config.yaml
hidden_size: 384
num_key_value_heads: 6
vocab_size: 12275
hidden_act: "swiglu"
norm: "rmsnorm"
norm_place: "peri"
init_std_qkv: 0.0319
init_std_up: 0.0319
schedule: "wsd"
batch_tokens: [32768, 65536, 131072, 262144]
max_seq_len: 1024
doc_mask: true
train_tokens: 499400000
max_steps: 5516
Each number is 500 + 50 x the weight over its row's rms, rounded and kept within 0 to 999. Layers, rows and columns count from 0. Numbers have three digits each. The size before them is the row's rms in percent of the matrix's.

# layer 6 MLP up, 768x384, rms 0.174, rows 644-653, columns 288-383
100:516531459503514594535497531494541472577493630473572615477498512548535483447469456487699575473497532546531467509511546517505432528395481532475515512634476573587482492451545517639611551545536566483469496507509505516470491557557565473445449415503537439526422504575436478500493513465502482495
098:516466483506475590515477516486433488395481366457567545516593380515537463452436507557560447566471494521427473496471513474424503510518506497489515527582506596500551534533480487452342574564522446519500551454476543446447626519475539512477455525449517554558501449541595425481442568573487530556
088:561532436537468517472433467495430464498536435468495436438512456540486525472586531431510499519581458530577557521478402439559522490516501419482484408510582487529468413544518489512406521487426421548472503498477461512432452506465445580586451529551533402479444526525518497452573450436453473514
092:474450447540434541452475493543456550481484473531465434449575463505473503524491557495455547512470547529515501534446422495625554511536433545538548538429477500515507425509457608425482516512435444465527502539530490420496519415503502492502444515464436490485481476421545450434507480558464393519
098:479495554536464561488563523414452450534469459510487466489535505535390519511397501429455620442400507568458480495527465478536461509477417452475586467363402546436600514520569463443445423527458523487524495517454514524554427463455522492563484461535423455448539487522542509492554561450398524420
106:555487441468518492520457522488495521503540423495475428559461510441467501548567586497527434575452445551446555479585446466585487487529502405481455509571471549538600483518481528435432468486512411481504411462450529434524472467581547538466500553514565511497547523518470450459599482529490452439
098:390408478506540494499462423473504545471432450519514658587428453533428522513538518510539585519512588552545490531468521500549434589478519429536518513402565627509438491453461498528466546530447507519467506518444486415476468527372462514483370471448484492549506465513419501474510520454495499488
102:535429472433523447484502465466539442480548498436524577479389529534549502424512459488528520478440442513455533445447528576456474564519512534491577564487369529440488565537563537559419580601484416547513520548518443496544491542508499486431460433456517595507495531513559466513479388500524448521
104:504495516579611577444522547465471459535491507546434427551390485519496554509509414535508506551445560574436468483558528495533538483533515441496604421453413479539535457562540469608541596507411630588439495539556632444489514456444484607433458429450471499418620476471489420504501438463499469473
094:368624546531560545520475582548551472449488482420466353519436516430525475464497487488492505511528565504447483455432446467557532451453505489530602506547512412527569450513426416620478543462374492459513535489470515441507504441519540522424509522408476484548453531489527444527442511524464503495
# layer 6 MLP down (transposed), 768x384, rms 0.48, rows 644-653, columns 288-383
096:499498588450511504472573628558489414505478463467565559580485528518474524519546549512491505551523453516485532452578506577526482399509451486516515534564522558374484415459528416526472411481529515499515502514490537451440412446495445558492610530540406462596585458461473482551476496543506511497
103:546525478514412523398492492460506534403489536540519482550508315512493440459584465469564631465509485569556511530547424524522545453508513466497546479380525544455467597459511426462422550420593540497546685504587491472554542401446468458557458482559493516588487533513482422498483497446427476493
095:429525526517474509578461519547488454538521578501441556529521530518437561489582460403410509606452531445595462424509512462443414579518561515494527512527467500450444419541430445496513567468536490542621441568526490567539443437529526475437551593479541461513523511427443545515496539546490478510
096:466484465506493443513550420472470451574538524454486520460442496521518525468384491465496479644479487499522509419517578584423542574489509571442468427545552517437500472581567517465463510501474479597466503503495557567570466517491516516452455469514503535548519436552575538530551596431480440532
096:532442503506451460473451462431541528573477402483469540486501445489512463534516596473466513540469592498441565502513454491469502487466584544504456590513517483488434479488510453465532508479393486442556437538555500505461464468589453596603468496566399463418530456669550583554479553456466504496
096:588512419527449485459496493583485521482508450553594437456551480454513536522566545443449560515447524475495487448526502461535494537491602500489503529506507492571535539484516488541502500559532473492578507484385533427545503465460451526396450524546512508530477392513454466479456527435490495499
103:580544500476487560443618503533520508479509530618508501507416474512568425537571507564568516460493405613504518510545556459381467479463579574492456492569530594539571537490420489442516489468565446547464507520540444516488512468510546508491515567571526536531515608535528473465499469564515490523
097:518499465431544570458491585466569546584501472514568404505454417463554470452548425479395506445493488528417505532431447508522552490536495544367509498507537481497475450549464488588522520492496549504505491468550407544493420578410547549498472463476579523544472519431467599567577515334434504553
103:536447536503546501545423592475526535515606459457478496541573549438363567491437459501383395521430543423481482505517443466511518407482476495430549566383455481483539518564444489509617578513515496500499547465432527543503430530469443527474434438654492502565437542474549484515394512508532530554
095:492519493513417460426501496576465449434437499450443490474537498443534539411468531468527470572489471462492511473464562529445617594443492509583518539499467572506551464503455446569540539495501483533476495505503448404479485612529502505501442502430598478515490535545542536488559545506552456456
# layer 6 MLP gate, 768x384, rms 0.157, rows 645-653, columns 288-383
103:485509494460568588513539488512546455448526544476547491547489523443429620534531564467525453459483484614462504420485510453484513549470472598491453574471525569524576622537481533473577526419534452465469457513482463479549453523444552413538404612484515616453525496495533542485513511480532500530
091:492532513596534419546456476371521472531559526578544471510593603475443536482457434612529487600427562494471505499596470439446479529521499591437490453463458495505606515441560494402439535553427532522426570464494421497544443517486450438484506547468543541616532528459517508443453525493534477378
096:589586539479460522488470489541537512545540433502428493462485464443526498502508481466526507491447525530513466602496530537465587444598426552469443579548518506588456484506493493466543556476521594469501435500504401469427479470575442521668588479495525556493542516551579569560414479476469450547
101:536571573452497528500530404451490448567440561494539460534454518485456421486478529413489566439482536492465496430569490448537478552441532518432506479531473405561450562536529516499610482474476540519505537519594529495472524456570547424513564531482491445472470517485544473540417492494508465497
104:497508463460450474490424543411467547443574524417511578404586438552630516534525496491535523448430548531461483597451414435417495430510511517548518522555541466586501521441523472447571394474529437484571444437479426383545583423461545523483388532485539524506490490462534483449531493451526475433
095:492561506633534493449479458439534601526566541511507584463579495505528603572512521484533449442544552522549547438553522577480467511518506492511594577450484521500509509542519615519526570444430468549466474506476513398474534510533442598467531426441399481355488503537553412478432538526463502592
103:521591450489509478573527573509508476453516432515465486486501463562555478492540493485554532475537506539467457493532411567452485509452558483479442557507518482513510515476465458549448413568576518522513549528503371534474448516456487515553578523445468483402420357495496434451548529441417501574
101:446543420553473496512484426468462428479506488500603540455560437549527443549541476459556451531564491419552475418519475498537495528387466447517523527582568437496552393485514472518498535545481603529511500549440546517418534449451503529488548589496531489469498517533579489569499443465552443572
097:552544453508441415386540578509487444501468501551475519491526565441437574551427450508503553558482549448571502520499558474497511531461505509475600487551541495575545434608582488455413542482516533535514453462595511527573490423420454530505521548572578579465553480522410548570532440497504536543